{
  "n_layer": 8,
  "d_model": 768,
  "n_head": 12,
  "n_kv_head": 12,
  "head_dim": 64,
  "d_mlp": 2048,
  "vocab_size": 32000,
  "activation": "swiglu",
  "norm": "rmsnorm",
  "norm_place": "out",
  "norm_eps": 1e-05,
  "positions": "rope",
  "rope_base": 10000.0,
  "rope_fraction": 1.0,
  "qk_norm": true,
  "attn_scale": 0.125,
  "bias": "none",
  "tie_embeddings": false,
  "parallel_block": false,
  "init": "normal",
  "init_std_qkv": 0.0266,
  "init_std_o": 0.00665,
  "init_std_up": 0.0266,
  "init_std_down": 0.00407,
  "optimizer": "muon_variant",
  "lr": 0.0127,
  "beta1": 0.93,
  "weight_decay": 0.034,
  "lr_head": 0.0057,
  "warmup_steps": 0,
  "schedule": "cos",
  "final_lr_fraction": 0.0,
  "batch_tokens": [131072, 262144, 524288, 1048576],
  "seq_len": 2048,
  "doc_mask": true,
  "train_tokens": 1180000000,
  "steps": 3418,
  "dataset": "wikipedia_en"
}
Each number is 128 + 24 x the weight over its row's rms, rounded and kept within 0 to 255. Layers, rows and columns count from 0. The size above them is the row's rms in percent of the matrix's.

# layer 4 MLP gate, 2048x768, rms 0.07, rows 1978-2004, columns 512-767
size [100  98  97 101  99 105 100 102  95  97 100  99 104 100  98  95 109 100 101 107  96 104 102 102  97  94 106]
[[125 158 114 133 159 173  87 122 117  91 134 156 135 131 137  74 129 127 157 113 110  79 119 116 110 127 127 147 129 150 147 128 135 133 141 128 105 155 129 156 140 116 123 103  99 150 128 133 142 124 156 100 102 164 133 132 156 146 120 173 154 111 105 102  90  99 100 101 121 122  83 132 119 133  78 105 126 142 171 168 151  88 131 154  69 152 145 135  98 151 127 141 112 171 153 108 100 122 134 139 125 141 154 121 121 113 127 160 113 116 128 148 112 119 133 160 141 145 149 156 116 113 140 153 116 130 106 149 149 173 136  98 148 177 107 190 171 136 126 118 142 122 164 111 120 107 116 146 103  95 126 129 127 126 111 151 186 177 114 114  91 148 182 115 134 147 132 119 160 103 168 141  78 131 138 139 166 121 105  88 134  94 114 114  99 148 136 131 107 127 163  95 151 156 127 116 117 144 180  83 141 189 168 126  78 137 159 151 142 158  96 143 107 158  91 154 190 124 138 141 135 144  96 130  99 134 123 112  88 105 131 103 129 130 132  96 126 148 150 136 122 107 166 105 110 112  85 101 121 128  90 137 140 148 116 172]
 [124 106 123 113 171 181 124 109 128  97 111 150 150 107  97 122 131 155  84 152 159 115 160 152 180 151 110  91 157 127 125 122 141 134 153 106 111 166 145 184 109 128  98 107 130 132 152  80 156 174 104 154 119 113 130 129 141 116  91 126 155 104 108 143 133  70 144  86 143 122  97 119 124 148 150 116 177 115 143 148 142 148  89 134 126 130 130 112 157 145 104 126 117 135 100 119 161 126 128 131  96  86 133 116  84 122 125  85 124 154 128 107 135 140 145 155  80 123 127 119 131 152 139 117 144 128 182  73 187 134 136 149 132 132 162 121 156 127 114  81  77 113  74 155 129 137 113  89 112 110 206 106 141 164 168  70 141  92 149 123 107 105  92 115 102 143 171 148 125 110  91 141 132 134  86  89 115 112 117 139 119 126 108 147 122 167  96 149 133 143 127 123 116 151 124 171 127 145 145 136 114 175  90 142 135 118 117  85 131 130 147 108 148 162  88 103 161 131  83  86 110 123 133 100 125 113 124 115 131 134 177 117 125 125 140 135 123 168  84 180 109 135 165 103 115 165 143 115 145 137 127  89 114 127 145 150]
 [123 128 150 136 146 149 131 140 114 186  88 148 111 167 151  86 155 115 162  90 147 149 113  99 117 136 130 134 104 133 175 118 144 132 121 125  81 115 111 150 154 133 130 136 147 124 140  94 105  78 139 170 135  90 133  90 108 160 139 122 139 157 125 114 110 122 122 101 153 100  94 143 115 124  99 105 122 155 133 151 115 148 121 156 156 113 155 130 138 101  96  93 132 131 126 103 101 148 142 140 115 127 116  97 116 125 113 138 126 128 189 142 111 150 150 149 109 146 125 122 136 139 134 124 133  94 173 152 163  73 125 145 152 184 133 156 124 116 107 183 168 135 128 123 139 138 134 115  93 122 131 113 152 157 139 138 114  93 128 145 127  74 161 118 116 120 145 116 142 151 117 102 136 149 105 157 155 138 120 126 136 125  97 151 136 155 112 165 106 146  91  92 129 140 140 137 110 137 158 105 163 111  90 164 172 124 176 103 129 161 101  77 115 141 158 170 170 135 183 123 143 117 151 110 142 121 107 140 122 192 138 117 115  84 131 114 137 128 187 156 101 164 133 108 128 122  73 126 143 141 116 120 137 151 145 114]
 [157 133  66 146 149 136 108 138 108 112 138  80 142 106 178 148  94 130 125 130 107  97 121  62 107 189 136 133  99 138 100 110 134 171  67  71 121 128 136 167 140 116 179 117 126 105 108 144  95 122 130 120 124 154 113  97 166 137 114  92 125 103 149 123 147 128  94 125 125 161 102 138 129  82 106 144 132 132 101 121 116 121 106 114 124 129 139 155 128 183 145 151 146 151 175 127  78  77 169 135 176 148 111  85 132  99 132 154 143 145  78 137 121 101 104 117 150 138 116 143 157 114 123 164 134 159 116 134  93 174 148 128 120 158 148 105 143 135 121  88 108 138 135 121 112 121 123 144 117 134 153 148 106 110 144 100  90 110 134 113 147 136 170 107 131 167 148 113 146  95 101 107 107 119 101 110 134 172 144 117 108 151 115  99 108 114 162 137 141  66 163 154 128 168 143 148 143  95 156 147 107 123 154 140  92 129 114 117 140 148 156 119  94 145 169 103 129 127 176 147 116  99 111  91 160 106 119 128  97 105 108 124 139 145 148 151 118 105 125 104 102 150 165 141 103 138 113 107 140 144 152 135 103 126 116 166]
 [106  72 100 144 126 120 124 126 106  99  73  85 118 143 119 109 127 169 127 107 171 127 144  76 113  81 163 144 124  60 176 115  86 109 118 163  99 135 119 124 128 116 121 120 119 142 209 122 102 142  95 128 120 127 124 140  89 103 175 175 167 157 124 127 155 133 116 136 167 146 175  79 143 192 106  91 122 123 141 141 153 110 119 143 168 180 190 138  95 131 110 153 113 128 154 149 131 125 167 115 116 115  86 133 136 103 146 108  97 110 119 119  98 187  99 143 119 114 129 141 104  74 159 120 150 145 113 131 104 123 144 144 151 149 141 142 130 139 141  93 144 111  90 128  81 132 140 159 143 111 134 111 130 124  78 106 131 112 132 136  95 134 119 140 124 168 100 152 133 133 149 130 114 136  99  90 126 130 178 102 140 117 142 115 141 141 192 181 111 181 164 116 152 136 142 142 134 136 156 132 155 184 127  71 118 125  72 121  98 104 122  99 138 142 139 109 117 130 101 143 142 131 108 142 130 147 123 107 180 131 130 113 108 141 144 145 162 152 135 117 133 153 149 121 161 128 168  89 130  86 126 159 137  92 109 150]
 [129 131 104 122  90 146  98 156 160 102 156 112 113 140 146 163 156 134 129 115 153 102 134  89 129 133 146 140 148 124 144 141 112 117 108 100 112 107 108 138 118 128 111 106 146 134 112 134 104 142 118 123 146 170 121 168 120 130 123 128 126 108 165 144 123  84 149 125  95 137 126 144 130 128 151 130 126 101  80 104 158 144 146  99  99 154 104 137 189 139 108 125 132 136 153 128 166 126 171 114 130  97 136 119 113 162 140  98 108 126 103 116 156 149 125  93 144  81  98  61 173 103 126 126  92  86 127 199 149 133  96 120 106  93 112 152 137 152 108  99 114 164 152 129 133 117 139 129 116 113 111 181 104 127 146 137 113  79 169 158 118 107 112 140 139 121 156 119 120 105 124  74 143  95 168 109 122  87 121 128 124 146 148 144 124 146 101 122 150  95  77  68 134 104  58  96 139 141 167 125 168 121 132 125 140 139 134 156 116 129 147 143 145 145 152 122  93  85 138 148 141 149 151 129 120 105 161 121  93 145 102 121 141  89 141 117 182 101 127 114 179 159 119 140 124 104 132 136  62 144  99 139 119 115 120  96]
 [145  98 125 115 122 144 134 196 171 137 142 116 133  90  98 178 126 139  84 174 149 100 138 142 104 121 138 146 119 159 112 124 110 126 116 125 131 104 142 129 121 135 115 101 139 118 115 103 152 144 130 116 152  61 145 151  93  73 145 154 134  85 104 114 130 185 119 159 142 164 161 131 114 111 128 172 135 120  92 101 119 139 131 195  96 133 170 107 114 139 145 158 108 137 154  96 124  88 123 112 111 139 150 105 131 168  98 121 118 121 156 102  99 127 129 118 117 113 120 111  86 169 110 146 148 143 174  94 137 122 139 131 113 106 114 160 143  99 181  89 164 120 181 136 161 129 122 109 139 116 140 121 124 127 107  72 123 143 102 133 137 141 118 133 153 125 136  62 139  96 101 103 135 161 123 122 145 100 132 152 110 147 158 142 134  98 136  86 105 150 130 174 122 118 110 136 143 182  90 144 112 134 139 117 108 121  89 146 122 175 100 168 152 130 136  96 179 105 120 115 132 167  88 145 139 137 107  84 158 105 164 155 150 138 138  98  95 133 116 171 150 106 133 119 133 120 107 146 151 132 124 120  75 113 126 101]
 [125 131  86 185 122 112 139 154 118 159  95 136 125 139 135 130 123 158 157 114 176 157 151 149 151 105 163 156 154 165 101 156 125 109 131 118 123 118 123 138 108 130 118 119 112 141 177 139  92 150  65 169 111 136 133 103  91 134 147 114 199 152  93 166 120 124 123 141 109  97  96 158 140 156 106 118 136 130  87 126  91 120 106 155 144 113 160 123 116 121 174  86  86  91 106 139 147 122 142 132 127  94 156 126 128 124 128 139 152 156 116 124 139 125 138 127 107  76 129  85 156 166 122 123 108  95 118 132 118 141 108 108 111 135 131 107 146 115 134 126 109 138 127  97 135 174 122 156 127 109 114 109 156 109 126 159  87 167 124 119 123 134 123 132  75 120 127 129 122 114  80 137  99 165 102 159 188 128 127 164 120 141 125  95 149 157 136 140  89 112 117 164 139 159 107 117  97 134 124 112 107 119 120 138 134 155 153 138 164 126 114  84 145 148 104 128 100  76 127 142 111 132 131 141 120 114 104 137 115 152 138 118 146  96 138 128 170 134 138 175 116 125 160 137 115 108 108 145 130 168 118 132  97  93 151 116]
 [127 144 156 121 118 178 155 101 133 150 121 124 134 130 115  96 156 109 128 126 149 125 185 125 137 118 143 135 122 164 161 173 112 138 123 118  97 108  80 116 140 131 136 199 148 159 113 117 113 115 129 128  80 104 122 108 183 123 156 136 144 126 161 105 125 123 122 144 126  88 148 110 153 131 110 153 148  91 179 132 139 115 144 109 131 142 148 127 100 112 150 137 111 122 122 110 167 137 142 133 128 123 152 123 107 113 108 105 130 109 121 155 122 168 127 151 146  90 116  94 108 143 107  95 173 107 117 163 172 165 135 109 116 133 177 117 165 142 115 110 133 124 146 172 142 160 132 135 157 120 147  86 115 127  97 142 111 129 139 124 109 102 125  92 144  92 156 112 146 138  94 143 114 129 120 119 122 123 142 145 128 131 140  98  91 110 152 164 109 102 150 138 163 125 156 115 116 141 139  97 111 145  97 111 128  95 125  88 121  96  94 133 167 130 151 116  70 145 159 152  59 155 138 115 146 119 119 176 113  98  88 174 110 152  91 145 103 137 131 156 145 190 120 144 147 107  70 171 125 122 119 131 106 134 163 151]
 [157 134 110 106 114 149 113  98 128  89 122 166 195 149  99 110 112 138 118 115 153 164 119 149 109 102 167  84 121 148 109 116 151 122 164 120 142 140  86 139 117 120 115 144 128 154 125 168 104  92 117 137 144 127 112 172 158 118 119 146 153  90 134 132 115 145 117 127 157 147 177  84 140 149 138  92  98 121 111 115 126 119 133 173 104 132 102 132 100 125 111 113 146 129 105  95 158 117  79 120 121  96 108  93 161 158 118 109 152 162 130 144 127 108 203 136  91 120 120 130 106 124 103 108 148 165 145 135 103 177 137 157 134 119 152 108 152  90 113 105 129 127 158 116 125 113 132 109 173 133 129 103 102 118 158 112 134 165  84 143 153  98 106 124 114  77 161 154 138 125 125 105 117 181 125 141 107 145 134 110  79 124  95 139 168 152 124 134 120 115 159 120 105 136 135  84 111 114  71 132 115  93 107 113 143 136 152 137 100 110 116 131 131 159 113  91 135 123 139 120 162 177 134 138  86  94 142 105 116 109  90 102 118 125 135 118 143 122 128 158 135 125 149 133 129 120 111 114 142 150 188 114 119 101 155 109]
 [110 133 114 113 106 105 102 137 112 106  87 183 112 148 133  78 126 142 144  98 135 131 132 139  58 121 111  96 148  88 142 148 109 107 117 146 138  88 138 151 110 165 138 124 128 160 165 146 138 134 153 117 106 125 176 150 110 136 120 153 106 125 124 140 105 156 110  99 105 153 115 128 133 131  97 138  97 151 161 123 140 146 139 133 123 115 160 128 128 113 135 141  73 102 152  96 118 114 153 117 142 109 158 138 142 103 140 122 120  98 169 144 139 129  92  58 148 160  96 103 147  94 143 150 142 128 138 109  95 120 125 171 105 137 163 150 140  88 121 138 179 157 119 114 207 120 113  99 145 140 120  72 172 122 111 141 166 155 112 124 178 115 126 111 114 155 112 125  66 106 120 219 130 146 113 130 154  87 150 136 108 145  90 148 129 159 104 128 162 127 156 120 123 126 128 169 106 124 124 116 132 117 146 141 148 167 154 109 106  93 136 155 124 100 128 132 124 100 128 101 111 136 106 108 122  99 151 113 127 132 152 142 151 105 145 139 127 151 148 136 109 124 148 142 120 107 130 118 119 105 137 120 108 150 140 111]
 [191 119 166 135 151 151 141 135 121 117 147  48 124 118 146 129 151 135 144 118 132 141 131 117 127  91 100 130 160 148 134 132 133  99 109 104  91 128 126 101 140  97 129 129 114 135 102 153 122 140  92 120 115 129 136 134 148 117 134 128 120  87 125 151 166 159 130 120  94 117 123 162 149  97 148 145 178 149 119 104 135 127 129 115 100 173 104 146 163 148 133 109 117 133  62 142 134 138 103 125 153 114 163 159 111 100 112 110  84 135 129 140 143 160 124 119 116 167 158 100 116 149 105 126 124 154 111 171 134 148 105 120 116 108 102 144 144 161 120 109 154 119 146 135 111 116 122 144 130 156 143 162 148 136 116 132 132 127 130 114 159 145 131 127 107 102 140 123  98 111 146 123 127 192  84 145 109 126 123 102 151 114 109  96 129 129 101 154 106 132 124 130 147 132 115 125 122 117 186 118 126 136 120 134 148 135  91 128 152 125  65 127 147 149 152 134 123 124  73 113 116 106 131 148 135 138 131  97 155 147 154 137 117 116 114 136 109 140 144 119 139 114 148  98 137 150 130 136 114 157 154 157 114  72  85  65]
 [102 118 131 180 104 150 128 180 128 123 162 132 157 174 125 118 132  97 182  94 145 159  80 105 101 135 151 139 151 141 131 105  96 110 121 125 151 133 113 139 110 130  98 150 150 128 130  98 132 104 107 136  95 132 126 109 119 123  83 134 126 125  80 132  98 115 143 126 161 119  88 112 133 142 122 122 151 128 149 180 118  85 130 148 139 169 121 112 145 137 135 143 110 121 147 127 165 119 128 127 117 107 114  97 135 163 130 108 105 115 136 100 123 134 142 114 131 126  88 142 117 116 144 159 137 156 119 129 107 164 143  94  90 161 147 121 184 149 152 111 131 153 103  88 142 136 160 129 149 109  66 134 100 141 119 100 131 108 119  79  98 108 112 124 111 129 124 132 153 142 131 163 135 100 115 121 172 137 141 146 129  68  94  56 129 138 106 151 138 131 193  82 128 156 170 121 152 126 124 113 162 112 126 125 106 137 114 159 101 109 132 158 140 127 125 154 126 113 105 122 162 139 112 107 165 127 130 136 156 163 131 157 136 151 142 136 158 149 139 130  99 128  95 144 122  86 163 130 148 141 144 104 118 165 130 117]
 [ 77 121  86 117 153 125 135 108 130 110 111 129 122 106 112 137 129 166 113 125 113 116 100 109 108 167  99 128 113 105 145 108 133  96 113 110 126 113 129 112 148 167 142 144  99 133 108 110 140 107 154 107  89 169 145 127 130 130 128  72 122 148 139 149 107 136 121 126 156 183 116 140 142 161 128 154  98 122 156 162  68 133 126 147 165 188 162 125 110 137 114 142 126 125 172 104 136 102  99 140 109 153 154 130 205 145 137 160 161 138 134 140 160 141 167 125  91 125 133 135 125 131 128 145 139 115 112 157  98 113 131 137 108 116 164 136  90 160 112 139 148  77 194 130  85 115 119 146 147 165 136 116 138 117 122  94 128 130 143 128 135  98 138 137  85 136 129 165 102  92  97 139 161  96 103 147 108 129 157 106 128 115 169 128 128 103 113 162  93 141 121 192 144 144 131  92 122 119 147 151 197 131 131 162  84  99 148 110 114 160  98 118 160 139 104 147 158 159 123  86 109 127  86 114 160 143 160 133 125 127  97  67 143  87 148 101 102 111 122 124 195  97  94 128 131 133 155 128 136 118 115 138 134 105 162 125]
 [126 139 132 148 135 161 115  79 104 135 130 117 154  87 156 109  74 153 124 143 152 151 136 122 129 118 135 132 104 141  98 101  90  97 137 139 116 119 146 158 115 107 129 169 150  88 134 120 145 146 138 120 105 107 105 138 147 106 132 140 115 117 175 155 160 119 130  96 118 138  99 151 118 145 122  88  85  94  82 120 121  93 127 190 130 111  59 155  92 150 102 140 161  91 138 160 106 134 139 136 136 139 110  94 136 113 148 170 150 132  84  96  94 167 150 149 101 113 118 123  96 124 195 142 180 121 131 107 163 113 117 101 159 193 117 140 117 143 115 135 105 145 109 135 148  83 132 116 114 161 133 122 149 131 137 142 136 116 121 173 132  99 100 108 164 144 143 124  85 117 136  97 145 105 109 167 139 125 133 102 131 125 142 160 145 145 132 151 137 133 163 155 152 112 113 177 157 159 128 147 144  90 111 143 116 114 184 120 127 143 144  82 169 108 155 194 151 113 157 177 119 106 139  97 126 139 157 130 109 146 114 105 127 130 148 129 164 157  97 118 163 182 133 136 129 119 111 122 123 112 116 120 129 113 140 123]
 [156 134 104 130 171 142 133 120 137  98 108 120 135 164 175 116 107 118 120 135 153 103 123 131 155 128 108 108 154 109 147 116 137 121 159  97 116 141 125 116 111 130 156 137 102  85 109 110 119 151 133 114 134 121 155 136  93 113 100 106 148 158 105 108 164 142 115 141 101 114 141 125 182 126 117 133  88 143 113 141 123 126 101 124 120 117 122 121 104 146  98 137  57 161 117 139 160  89 129  91 143 116 166 173 105 141  80 160 156 157 109 133 104 134 172 111 108 116 129 136 125 116 132  71 126 140  80 113 157 144 102 116 154 144 110 155  96 125 117 121 101 110 108 105 102 140  78 142 147 145 166 111 132  86 148 161 116 153  83 157 173 128  94 141  92 135 133 109 129 118 133 158 151 111 129 145 136 147  63 175 134 118 138 149 165 108 131 144 161 122 103 123 155 108 140 145  80 100 143 150 139 111 144 118 112 112 117  83 129 116 122 141 125 112 142 112 139 161 147 122 110 126  91  86 118 142 114 168 104 106 120 130 130 144 108  90 121  95 101 129 116 120 144 116 117  89 136 113 180 140 118 142 125 109 157 125]
 [134 141 129 130 137 169 124 131 121 150 120 101 154 123 142 160 112 155 104  98 144 123 144 102 115 124 104 130 165 180 158 149 148 151  81 131 158 135  96 102 125 136  99 143 109 103 128 149 114 127 141 137 111 138  88 142 129 154 140 136 133 159 116 148 141 113 118 108 158 109 120 127 171 136 146 149 143 112 101  84 111 182 132 138 148 139 138 127 122 135 128 136 158 138 140 123 106 147 129  99 115 103 131 165 160 144 141 141 148 136 129 128 117 142  99 159  54 118 133 107  97  90 104  91 140 128 130 114 117 110 104 120 110 170 112 156 114  78 142 101 124 166 100 139 136 124 147 121 115  94 198 145 109  85 107 128 108 123 149 133 132 109 108 142 107 134 155 108 119 156 133 127 112 176 120 111  94  95 114 127 109 157 129 171  99 155 127 123 185  83 130 138  92 128 110 154 131 105 116 142 107 120 134 139 174 122 114 151 102 150 142 141 108 105 131 142 132 131 164 181 139 145 117 133 161 148 141 114 143 146 102 146 107 150 128 142 106 140 139 140 109 139  90 126 121 100  72 144 106 127 123 121 127 153 122 130]
 [ 88 120  89 104 145 141 180 108 130 115 153 126 126  81 118 139 135 184 135 181 145 121 111 137 118 138 136  60 177 110 166  82 156  87 105 151 152 130 135 135 113 143 110  99 170 127 113 118 111  99 115 123 177 165 115 152  82 115 117 143 135 147 181 108 114 142 171 150  96 184  94 165 118 140  74 169 138 103 153 160 130 105  81 176 118 152 129 119 131 134 120 149 106 131 102 103 147 154  89 145 115 142 164 109 129 118 112 115 139 130 172 153 104 106 111 110  97 147 140 101 117 117 157 142 129 128 162 177 156 141 136 126  95 124  92 161 145 140 135 131 143 113 128  86 109 141 117 161 117 142 101 104 156 147 148 121  58 127 128 122 149 148 150 147 113 121 124 183 127 107 125 142 155  67  94 117 118 133 153 139 104 174 146 116 112 126 160 182 188 129 137 135 138 138 157 117 106 104 131 127 165  79 123 122 139 144 140 122 131 130 112 156 151 149 105 165 150 118 135 114 157 120 104 136 142  84 143 128 138 130 114 134 124 149 135 184 100 112 154 126 107 155 128 136 160 153 118 132 109 131 167 152  88 100 131 121]
 [118 161 110 156  93 109 127 122 104 105 129  87 137 110 153  91 119 116 141 125 115 100 128 149  90 106 121 100 101 148 161 123 133  82 135 114 146 101 130 185 134 107 178 129 133  98 108 134 123 117 148 135 101 115 185 136 158 130 129 119 142 125 114 133 117 119  67 100 111 142 117 157 131 130 115 123 128 129 110 132 114 185 135 138 105 119 182 133 166 130 142 127 129 151  95 107 102 117 155 158 155 146 128 138 120 139 124 184 119 105 150 111 135 148 122 121 102 144 123 133 165  95 124 128 152 118 159 141 134 123 105 134 112 127  93  87 116 109 135 117 127 121 175 135 121 110 142  83 125  65 120 114 123 150 123 119  84 126 157 225 156  80 166 123 162 144 124 134 114 176 109  97 105 167  92 173 148 132  62 140 128 116 136 115 124 185 105 121 141 169 138 166 118 126 138 121 144 107 173 113 108 140 138 126 128 114 173 137 118  99 131 140 119 124 140 130 102 137  82 127  85 141 134 127 128 104  81 117 138 103 148 122  87 146 134 114 148 165 135 130  80 133 131 107 147 137 126 146 131 114 135 112 114 172  84 135]
 [110 127 114  93 138 125 117 136  63 128  76  84 160 132 109 138  97 139 105  93 116 115 128  81 128 125 143  92 147 111 178 126 138 135 137 151 105 159 137 167 144 104 121 110 114 128 116 158  72 129 135 140  81 144 101  95 138 183 114 114 128  91 130 171 138 116 138 137 152 143  91 105 111 132  96 106 142 157 146 122 167 125 126 113 159 142 109 173 102 157 158 161 162 137 120  79 102 138 112 117 109 150  73 125  91 106 165 170  81 137 130 188 142 150 127  91 136 131  97 139 132  70 106 103 122  88 137 151 129 126 144 153 154 118 116 119 148 149  88 141 138 131 130  94 141 161 142 104 128 144 161 128 146 149 136 137  94 153 131  98 107 110 132 151 101 155 110 162 124 138 166 135 115 124 135  92 147 127 108 161 140  64 171 137 140 182 141 158 136 118 149 130  99 131 115  92 151 125 185 141 122 131 121 113 117 119  84 134 115  99 113 131  79 123 118 150 150  99 131 129  81 104 144 109  85  88 129 135 134  81 123 133 117 126 169 175 107 158 121 146 125 163 106 116 121 147 101 122 128 108 147 177  89 110 146 115]
 [105  72 148 153 144 119 145 158 164 150  96 125 168 144 129 138 109  65 134 129 139 182 116 133 143 117 136 127 142 137 126 172 139  95 158 165 100 146 149 120 123 119 116 129 122 128 156 130 132 132 126 147 131 116 138 138 131 128 125 119 133 119 161 120 131 120  80 138 124 157 122 132 144 134 129 161 136 153  74 164 146 133 119 137  86 116 134  87  96 157 123 140 160 125 115 132 118 120 147 150 138 111 124 142 167 160 128 143  71 102 147 112 133 156 100 107 173 142 152 152 130 127 130 129 124 174 145  95 138 109  99 116 113 100 139 156 103  96 152 134 183 102  97 158 121 126 115 108 106 106  94 118 129 122 191 169 105 117 134 142 118 113 159 128 129 121 168  84 107 110 111 122 108  84 156 141 136 100 105 154 125 132 125  95 142 188 158 170 114  96 133 145 128 150  82 126 114 135 105 131 151 179 125 144 101 139 127 119 144 129 120 106 133 154 130 169 175 160 119 124 110 130 128 128 100 145 110 173 109 134 151 138 141 103 148 135 124 127 150 144 140 124 161 124 150  87 173 115  82 130 134 131 126 114 148 129]
 [140 115 125 154 130 139 147 150  85 135 112 137 174 145 109  91 135 103 121 134 203 106 143 112 163 182 101 119 143  93 152 118  83 112 134 127 156 142 128 119 118 137 109 116 141 156 103 121 111 132 122 147 101 131 131 122 193 126 126 101 135 111 126 110 136 128 115  98 151 128 110  97 113 112  94 142 121 144 116 125 122 138 138 139  93  91 128 132  95 141 170 115 110 126 131 122 119 118 131 109 119 135 143 137 138  86 115 140 107 139 145 167 137  87 133 123 137 142 155 145 129 118 128 120 131 112 137 161 124 136 140 136  92 111 116 149 145 145 134 146 135 104 155 125 146 161 145 131 141 154 119 145 156 160 113  84 160 102 105 150 120 106 146 141 129 155 164 155 147 115 144 158 116 130 158 123 100  85 142  96 132 158 153 129 127 112 132 150 158 115 120 157 155 129 146 156 119 155 112 131 133 161 167 128 117 117 108  74 112 179 153 125 142 124 104 117 118 148 155 141  74 121 156 188 149 121 130 140 199 144 100 126 126  97 116 129 124  92 106  84 113 119 145 164 138 118 100 140 137 121 131 123 172  69 112 102]
 [144  98 114 149  99 139  85 108 105  93 133 109 120  99 142 125 107 102 135 120 179 159 145 128  85 134 131 143 178 130 112 165 133 104 123 169 109  93 110 117 129 166 121  94 112  87 118 128 111  89 169 113 152 118 167 114 158 143  93 167 149 100  88 111 126 121 124 102 105 115 128 122 156 106 147 152 133  86  74 161 126  82  96 141 116 147 140 109 122 144 122 114 113  99 149 119 146 141 147 133 138 116 164  73 113 155 118 127 127 130 146 143 127 172 155  81 117 138 167 140 109 132 141 142 119 113 146 106  74  99 140 137 129 150 117 193 156 137 117 138 149 113 128 136 105  94 137 170 139 135 150 136 115 109 131 152 119 128 109 140 152 109 147 133 126 130 111 113 144 127  91 123 158 109 148 152 174 151 117 100 130 134 145  98 115 145 136  97 118 135 143 161 101 163 127  94 115 118 137 119 133 109 107 156  86 155  61 133 142 106  75  99  96 112 125 143 137 148  99 153 103 111 122 134 118 141 144 128  98 144 114  93  84 138 175 121  88 138 138 132  61 104 124 144 125 162 122 109 157 127 120 159  68 140  89 140]
 [107 117 132 116 122 146 127 121 120 124 135 108 174  92 145 127 137 117  92 164 114  92 116 134 136  86 100 118 123 123 106 118 134  98 116 121 125 168 142 103  89 107 150 123 111 115 160 161 164 142 128 154 128 131 122  95 106 136  83 123 109 134 128 139 111 169  96 109  88  86 107 117 165 162 139 133 121 132 120 123  88 123 105 136  97 146 145 108 163 130 132 109 197 137 129 135 110 123 129 125  61 148 121 117 168 119  86 135 146 160 108 124 155 143 143 129 129 144 149  72 111 106 169 111 131 137 117 115 127 115 131 138  65 149 114 134 119 130 133 116 159 119  92 135 103 129 138 144 100 114 135  80 110 114 128 140 151 115 140 109 126 100 102 168 132 148 117 157 162 137 158 117 137 162 106 137  93 166 149 144 171 114 101 149 130 115  81 150 158 116 140 152 156 155 107 131  91 125 113 142  97 112 138 138 121 127 153 108 136 124 132 126 113  89 136 124 112 143 120 140  82 130 148 121 159 135  93  93 120 119  60 136 145 104  83  96 123  94 124 126 132 101  99 155  97 179 120 137  96 130 162 131 121 136 119  75]
 [135 122 119 110 143 159 169 121 127 119 127 165 101  90 112 125 153 165 128 131 162 136 120 141 107 124 162 106 104 121 154 129 168 157 129 182 168 143 117 110 161 149 139 112 120 131 133 158 140 159 102 107 169 109 108  99 118  87 140 109 102 141 127 118 183 166 139 140 111 141 146 118 152 120 101 179 112 124 146 117 163 161 111 111 114 149 152 121  91 101 125 102 131 131 100 128 121 116 153 180 163 165 128 180 102 120  97 165 143 140 117 152 159  89 141  96 135  85 105 132 168 141 120 105 101 128 145 128 200 121 103  93 132  85  96 168 134 154 126 121 108 147 101 124 105 162 151 126 117 163 172 118 141 132 109 118 105  64 171  98 180 124 183 159 151 115 164 104 126 103  79 149 152 157 134 144  90 115 137 124 120 137  99 133  99 138 127 148 113 137 103 101 141 135 134 107 120 108 164 138 108 144  80 162  98 127 134 176 159 114 124 123 156 119  91 132 140 100 154 155 108 147 119 143 132 114 104 155 163 110 119  75 159  89 123 147  82  82 150 111 113 136 170 107 150 126 107  82 117 149 124  78 141 114 144 102]
 [160 145 147 142 114  95  93 134  90 137 156 100 110 132 176 127 135 142  73 123 125 142 116 157 135 109 150 149 112 145 100 169 155 141 134 103 167 112 101 123 128 116 127 157 152 101 116 118  90 113 150  76 145  77 172 108 108 106 125  96 152 106  74 130 165 129 107 123 142 143  92 144 133 117 112 156 121 111 135 110 148 184 115 170 154 103 125 165 140 166 145 116 143  93 135  67 137 134 110 112 157 130 150 142 105 120 134 130 109 145 138 131  89 115 166 157 140 106 122 125 101 139 124 127 139 124 110 114 110 144 115 207 101 130 120 123 148 110 128  82 120 129  99 135 136  87 150  72 172 108 104 130 141  90 100 136 114 178 109  96 109 158  97 105 120 131 112 123 100 144 160 104 158 108 144 157 144 141 161  79 128  81 110 129 139  94 140 124 123 164 135 141 163 134 149 123  97 140 147 123 111 132 144 118 106 106 151 116 110 136 112  94  97 135 116 135 157 150 121 133 168 132 105  89 145  91 111 128 124  90 109 142  67 133 130 127 118 136 149 110 134  93 145 128 141 117 135 166 164 104  93 106 106 145 132 139]
 [124 133 101 183 138 146 115 173  91 150 128 148  86 134 113 145 135 112 132 165  93 115 118 126  78 157 102  92 105 129 133 106 127 112 108 161 157 114 154 130 165 126 160 150  90 135 116 135 166 121 176 154  93 120 155 142 140  94  98  62 117 122 188 165 103 131 164 136 100 132 156 108  98 142 146 108 163 134 120  99  78 151 154 134 154 160  97 130 163 130 131 121 118 126 166 124  70 112 110 117 103 123 143 121 107 101 161 147 131 131 132 116 113  84 120 144 153  90 110 142 113 113  90 167 142 151 103 166 119 129 145 117 133 154 110  98 141 133 111 125 106 145 119 163 138 147 109 118 120 137 139 155 170 124 122 120 181 161 130 127 109 135 137 163 123  93 121 109 128 158 128 171  81 107 121  95 148 146 106 138 144 155 137 113 145 126  96 121 100 135 130 139 116 108 123 100 142 158 102 144 167 147 117 115 152 155 132 136 117 112  87  97 113 167 121 172 162 118 174 138  93  92 176  83 116 135  94 135  96 111 124 111 153 136 132 152 121 121 104 127 112 126 126 158 114 126 155 141 129 105 105 155 164 150 108 133]]